config.yaml
n_layer: 13
d_model: 448
n_head: 7
n_kv_head: 7
head_dim: 64
d_mlp: 1792
vocab_size: 8192
activation: "tanh_gelu"
norm: "layernorm"
norm_place: "pre"
norm_eps: 1e-06
positions: "learned"
qk_norm: false
attn_scale: 0.125
bias: "all"
tie_embeddings: true
parallel_block: false
init: "normal"
init_std_qkv: 0.0288
init_std_o: 0.0357
init_std_up: 0.0411
init_std_down: 0.0411
optimizer: "soap_variant"
lr: 0.00622
weight_decay: 0.0
lr_head: 0.00451
grad_clip: 0.5
warmup_steps: 200
schedule: "wsd"
decay_fraction: 1.0
decay_shape: "linear"
final_lr_fraction: 0.1
batch_tokens: [32768, 65536, 98304]
seq_len: 1024
doc_mask: false
train_tokens: 279800000
steps: 4415
dataset: "wikipedia_en"
Each number is 500 + 25 x the weight over its row's rms, rounded and kept within 0 to 999. Layers, rows and columns count from 0. Numbers have three digits each. The size before them is the row's rms in percent of the matrix's.

# layer 8 attention value, 448x448, rms 0.0288, rows 244-357, columns 392-447
139:541488477465481465509476475491479530508523451483449451513452524465483484497480491490499531492492506511522551457468495534490522519534527519533478486525495516448501498471
146:470492484539492485517487504486531521455516491486488481462548489530500527516528552512489486511536537480503528492514527492487474494473427463454503490519490501474450510524
136:484506501514468528430471532480477455494463484494478484530521509500515530529490527530509544504479501522495530499479501538534469499502526459505483515471456487555539542511
144:528520552495490504467488451519493492500506464496480500490509491494531507460504511498464467488498488503518501462487522508468531494500486493472476481510494527485484487537
136:527488494504506518485530504507572536467516475466500483529484522489486479519448452531536532461546496562467511506474494446557583485544506462460472526493511478532477497501
139:494507507501461484537493493537459478511485466513502501509514459490512513509507505518517503476522510537516481477472508495558529500496507501539523500508469479527506553548
143:483451543547476466471495477517503526473506500507511520494460502505504510495472513503495520449477499495519469463460524487447458514514500516548496489476475535492483482522
137:504545540505493548475451561499542506516513498501483482464469496481479458551494460488489473507509525494521488524489453507522500449447516477511463463499511482499517477475
135:495480505510515517502482455486515508482450469476548500517444530486496475561548472485503553502492527486520542517499537518505496527495510495499493492506527460461482472510
138:508512499537515505517484469511501490542524511510510483540546514510548513498503520457507510461499479489520515502489491486550537515500536498522509517505469560504512506478
137:504472535485506542473504488489494490470510496494498518496509460473552530495508481488463477514527513490489543506472480521517505496495492540494484508525490464483472557528
142:462493517504479457540549483459514482470514515489525502508454497486495497504515483505511540530478494502488484491496522508493497483550506535512511521535494478494519437484
095:499484490514480505515479492504478520515455474479501520488456495462525496444501518497554465478535476532537521514529476466435470476480518503556502506461499480532525494464
081:497491484507493486521467540464557506516534542460487469453522504539468533549555494504451465508490546453509509497531500482490505466513516540496538470497491474521504484523
086:516500516492457507547524516473563466494466514500475434495521445518492469470510481490491480475544466478543507458562489536524484490518488481506497470488542452556527513524
088:507485547433506515482519507490489483505489501564494444461511482532499461486462516536481503531541477509485480481498456452476477470498509500544498534482461495489524481486
088:460470466456491505500525493513503529472535510511487494502502507516519526497533470491470463519516518525480501512520526453487495479499489468496487528532487480453482520503
084:480490510507525468506517484490482500485503502491473474478495475523506497506485512455498507515488498507537520513477511493492492510537528523474463483495462520513499495459
084:486511535513474501537493514556491486522518494530535499547505493523511489495529466490543469512505519511496466485487461538534522471505516532425500534523469546496481509488
082:474478502468480522446514456481488508506505485500487492492516530514486547468488504529472541519493514482515488487465477498557495489508487509503518480493508467510481505467
085:505490478467503473500515542493521530489513533491536568506499532512509506512507548528493558511507473473555433454497535516505495476515505508504512488486505453525504491511
084:513511506478510437518517462460525502528516540479513486509520488466502516450508565524511492563481490496517469478501510493467510487493455507502506479500588504540480536500
087:502530490503492529493507472538468500457495473535478511518470473537496529502500526482494520481516521523479495514531463480490491437496523533511495502487486490504467464501
091:504518513533516482499520534476502540485525533451505533472524483527463516525527497481478507463492505479518512502452485532467491538495519468540511469495474503531529502515
090:501492540478534492497506529479454479521459457500451507501504522489495459489503486464523544511512493501476512568462509512504519482490542451510500500505465586507565538531
080:468483497503506501489479520490514533528464518490548518490511498492476456497543503465497483548499457497507501471517514530482516532485499492500497472482520489504505482540
094:506510545486472487541513518488462509487486496500518525511512495468518504489532553504495490526519470517498513475511482465477489471500492488522496505510460512500537538505
087:511509546499502551467476495513492505485484507456457510512515537443507508518511501467504564528486492501488508505463570507480476539499452452483505507538545481473480502512
084:430495517503448503494478527517507506512510510524514453497501489508501448494477466522520503507491501524501473486534518512461487485490505497469501510499483482540477530535
087:514505485484493490496531489438499499476474491527488500514491503502521500502513520483515467496521538531490520534484485501489496442502497502514492459496481473498503492489
082:504466507502504510512498534479457466429471504486535508511512519492521511464500534506489475518534524527505554534464547491507537505465538497467494501467484509496518473488
085:538512505506516503520459502458480472510469480487495471488469510514523509498535473516474542527470480456479474558545478487507489476502479511499502505504471464505525479520
094:505524545449505489474484521507516522507527507530491489490494543471500468469539483479512517493516500477487512502508505527459501516486532540470503510483520485487516457477
088:499520497508498504453519472552516530545495512508485521449519487524501512493515523498474558479499517500443510508488452511495476482459502508473516490496433513464467517431
089:480531516483523453487483478529477513491520462473491409488484465520531517470491500502513517522536491494496542488524510449520516485503502503506513496530509477493505529541
086:523500469469479522485509495516528485485488501522536521491456451523520471478466508489488518451520518516551478508491479499464497541463488512469505436481500506504523532479
086:519493465509533457492464531515462456478455504509533529536472511497501459463476486480502503498484506529496471508531507520539477466513513479543475500505510491473511461514
085:481493493486515473530489511469482488524506497540526531520509504499548462466465536497481455515535503529513502510514467463529494485490506494522507502476507527534493506525
088:513454511491494487472510480515552473531454510521500528434483515493517497524498553504490471487478512466522485489524546528493533517486499514512505535499549475493528514524
094:499494488481496511467507482529502476477509495468541496520469478508496518499434521490496483508501522524531495440528484484474511456465443516491525531460513486524484533506
085:493510492528490449509448501490506506525439473446515506486466542494492483476480510487512497565503496510483482503518501498475481519517453483498490507541511467530526488510
088:493470467492519497517484508496482499499487500487500465488501459480451498537522534520476516530482474484499488494485514492488458519483479468518470457475534498524506526494
084:490517504533463522526491511477476511505482490483511473544506491494470490518495515498532490508539493482520504492503512510502569478551485455528486505490554525556493549479
088:482513501493518527497498500461501432541494496513519536531451463501530479517513511503524438515504493475535551513493501531492517498509505508479525503490515528512520486510
097:481503493463509497542516538495526505505496513455529470482505483476510481475479509526485529551483498488495483439491494491473475477522498495477490465513545448501467540529
084:486540493475457518472498471486497530490545503469496500515542488521479517495503471546500505502450520487515508507501513509479495513491535565485509483502487487514468490534
085:538507514499471505452509513490522496466504438499513501512445521500512463521491499484519466469484524492495520526492468481525512496518520483501434465469507488474499506525
089:519496509492482536467492528522464486506475481496489481527495512517504514496526527485545518587504542489522542510516520461508542514488501502518494496497469529535494535506
088:426497503556505525550519483508505491499489471518523491480495488528547481518545472435557437509450518556517483517450463508526524476490518494497549496492454535491525496517
082:484492508523508527494522515511490473477516495539515444477482503484459477480515490545519461445540504517480505525487511552495484514509515482513473514460473472486507496501
084:563529543490551488498486471478479494526547521542462554545570546515514522533495477493499478502483520477464474538480487465483521498553528532526479456519499536502494491479
090:479464482489521499538461471498485532491512524513480502522506502528473514512520532494503503490485535518523501492493506451530497482469506485525528557526552530478463528474
085:482473515470535521532497487503466512467489487522467507528482566454518472522468517515514581477503504499497479537479500494521476521536482505465489440550505456509473478458
091:519516540456490505470494442499526499518521509533470530475481517509517506502493495493466482473503487497522533551486542528494486477518525493497511502513479483514501497537
091:504534487446509484499471488534530520511514532493473511481483495488474502528503488490489488477479482511521489494474501476480462492499486503518492470495523474501511508479
087:510531463512508521481506479494535513523509517519470499482510475528507475488483496482555539503491512542526501498500527513562518491508537505470520471533511522494515526513
087:506515520490463507501496486510501507521471518473499513462513504523481499510497473510504509499497474474486485479482473520518494485504531482483499491516526496522486504485
093:477479500497476487500504533488425534509464500437495530538461518499541506496526523487474489552538499522490473511483456480490494474506467520528512520511478458528525512510
084:512455490487473501541517498467530502460484476519479551525524487509529516485526504468524479464505485522546489485502523486530552498527498484517515504454486470494497478577
095:494478521548471518491550479534545449476528528511512507549504463511546450512510516519497506488493459489531505470548488486491455508530544502496506507508495502546541475497
096:514529460478492494525502502550462513498526557516482498455494513488501492477477503523454499484503516512479505506511517520497511491502527496508487494517525513474550529500
085:494520504492529557492528465500550489509513522495488485510516464515516484556449492480514458495538518478494534460529482501505474501528467466511491480474550476552510547491
084:487502497509506479548498460543507467498496546477462564497455548481482515491506529465485476499522477524523518522500522475523490471489467500531484481480511525472507465494
089:474509492515518489522517505515471555491502507491511506475496510524462498508475490480533477543525531498515470498494482503540512500536535480518505500517521479460473479496
080:476527483485547521532516482509503502475518528498521506541534443501493516477489453457493499487479471492510493489516525448488511468524492532511461496533503497517490518517
085:481489478551462470498504527505457503448507535465520486491562524475509511521514490470527486491501460543505515503479538522440474549519480489467533489482514440505479485513
089:498517513488496423491537482508479515478497506531571474531514480480460534502491484481516478534509453457489486535519449473510488478494491508475557489517502488547467495500
086:506513505546535506485458519517480471484521499508499540479495524515498543458506511504519500484546470488541484497463518462519475492463499454496479498497430486495468414474
087:499491472511455492468474491513481516530513490485484493498499517512485509489508563485507459510517477458455502531518538475498492557469487487500477481483520481479542468547
078:508472475528469516484521497466509535492498460460487538507476528493506481508489499518479509466446479467506464497519499544517502473536464507507496505477595514509484572519
090:502510473480466485487501538495482493483490497492522583521480516438505493486568481472492497479494529476474537508438514508492495440493466437515495495511465532526510514523
085:494528467505499467496497535529504498507453458507549515512456533540517504479466524512540485493507483528540495502476509513514506523493488475516473467467500502506492467519
092:474476486519554467492483526556451481502513483514513474511495515501501505479521470470471485504500521525484497540442484526536513513483521489521534510517511481497490518531
095:503510502495484507537533475530535489530481513547529524486501453520495483532505541498518505495507486536499456491513478511478522491508487525475496481460442499441511485520
088:494553513446473486495534568497513495498542487524503455504475457516480455498496489512490435486541483501545497428462451483509493540491499487444481516476532453485483517461
084:522448496490454479526494496472481477488496526552463493502486480521467505488511483495505530510488464479484518544465543546480487495492470478502504477472491532511546458501
080:531506511503503501498500507501560474472496526505523484508516504500510534500529532502501492455504514555460488420555478499468490461482512509518492473461477528540510500483
083:493518495491503521515497512493476510514485558526528502536450461499499548501489544496496474503494517519539519489505517500472522536500477495466495504511513545503488504541
080:486455473490490516503500452474521495514508506479480513508503499528496481486459549490516478495526534475506537446502486498454504465522492476540489504496480492505513539507
086:466447489507506472522475488505525468522492483508533478474489490467495497500523497482488512474477451518492552518489510536482489479468517483543531507509510511539539502505
083:526509495486525471501505506512529514470468499477462523517525512496544468490516511537493485483547486452531498468532461536481469479474493487485498486465500507497508469518
079:486485486494464525487476489497516507494467489489540493509471516529471522527496538455460480454543515535503531480450516491479500484522490535486472447493435510512473472459
083:536479469528543508452509464509495536510506528569474488482500506499476510546464509505510505520476519527472492498446485502483507511514525483507478547503428472486494561497
077:519500521506550475515474497534484528457517503514483517503529559484505483480520498495482527515525457529496512534471489479492544489509488529490550506548491492492506492543
082:521444475498505522449453495464556541535510441494476467492515524502497515549519517534503462482515478510496498488555510472498503471496477505500492499504505468469491489467
078:512464509513510532521484497537508473476489578518524492490534518494542525533482502524495508521520489528535490493508501533525504533457526507493516514479491451527537504511
077:483477509510478534544516534511472482503491519516515490501524521485498516507476529546539467513512498489544533486521548475498476465520514441508537489505504581522511471535
082:468523470453548480542482538484514520544533512511510484477496498485510487472497531489479556524470528514473496507441526503515507517540540492490500507494498473500559464463
081:512509477534493497482463496490487510505500552495502465460516514515495485456463484524507509517509464499488486527519491531497507469513495473490490461519481553472530495505
082:499523477483510488512481502484507477534524522555498544516556509445468466492483523509500513527513476499554511504536511482470523550548496526483493526469504473518493479513
080:506492516472474479517511507512503521513482525502467516486539510474443498500503511543513472513490483477516536481526480518525511478491524542469475541503509513507464467456
076:507526485473555515518498489473502477482504475536483501454439499483500500526487491488493482486532482476579531476511503509505483528469529515511560479516498507546507498520
077:486513536518473528457537497514504492456494473529511492553528440526464517484505481502524492506544518492529458473521497536521473516474455474504496475473480488506474491496
080:505493460429550500480539479485442555495478540523521520487463500488522530462508511551498489544497480484541519538522499499495489501472461503484499496481479501491508471506
079:521542510529548507515516469488522521549523488504482481459520482487543506486514503464475477528524506504510566485481511496483480491514459484497517517497474494481459534487
079:531478501514477480493487496548512479555475497505500494512548517532479484480487501478516496516498494533547530478499478485561470513493503484502501484481473504472458515478
079:506484510499515535440512465498531464500523509505534461523525513511508487518485498501518504493481514508494484563505498524493485525471526488507544515472474556474488554506
078:522495489507526519509499466497466489480530493493502468509469525493518488475488488488480478522517477506484482480512463565496482495531495513478474522533474443502533521488
077:496483513489472448501439449453438535471484483523540503510460479504478494514509489531512477493491482521505512476481536523469562476520472506525533495569487551494492459517
073:498495501515490542475459503498531525538482505459512493517519537509474541500474493499515482480511480494526470495500464460527512555513456477538484541487479466514496496490
086:530525501457458482504500513503513538493468494505501448531480490510500511469535485517508511531456515537495500500512464513525496490536485471501493509520494492509467481524
080:505526511474445534469538491502500573495471573484542518533519541538494514560521476527495515506499481516489451499495461540494487515485503500500481485512497466507503522484
078:438530482468494515457501503506501484481499501512554505465499484498520482459502535507522522505503486510470523483469473484500473510530525489510503495481464483539490477520
079:479503509522448486521488516501495501488494517482553486523540526506532501540480512539514497467510492500507459504475490520498542470486471508505489488478459501491480544486
077:497508485509434508527472526483511540472440506508499555520488494492497487518505521462499491505506493514522508458477492518557511480478544491538490456497523502537536474505
083:470514492493478490512537519539515500512514539505574491566495485550465504456525555468524516525455507483564515510501478490515473447511521517486518522500493475515533497510
082:492464503492478497508503504508467496483522465453496570481478515538516452478479483488474503565505493484493480501482496493455491513504484436461469483486499488513532500471
077:499465480522516490472519473503479499508489504523538453526533469511487473539494528458511454475558495499501535516537455478503469466469523464511459484489505531517469466526
081:470545492514489480479500554533473474416519526460489461494489493550518485492497517485487483467497462471490492512514481484530485539506488508520497501484473497527541493518
077:463486467512469555496496504492512498448496562513481463519485491538481464521471507498503515515535506505529482529506549528569493514508486472445506499499508478496517481499
083:497537485524529454498523535542511469538507490498504521518504488527473509532480506502491514466482496544462481511495479455484520511493468563490492483514499491501483568525
077:511467502508495447472500530486514480464469466516502470520472503502499508530481551433520546492485518543504498528457518530493509517493484522502498511505478515540487526501
083:499489482464489532505532494503526517492503486498499538492502464527507487484483503491546481486524461465519509485507522524477525517496475480510512504505526525452487584461
079:469506478520515520526489513475507492504489499516455491468500454479500501504470525480513518487487506490498506484499508563518519512471452514456480520507534531532517498502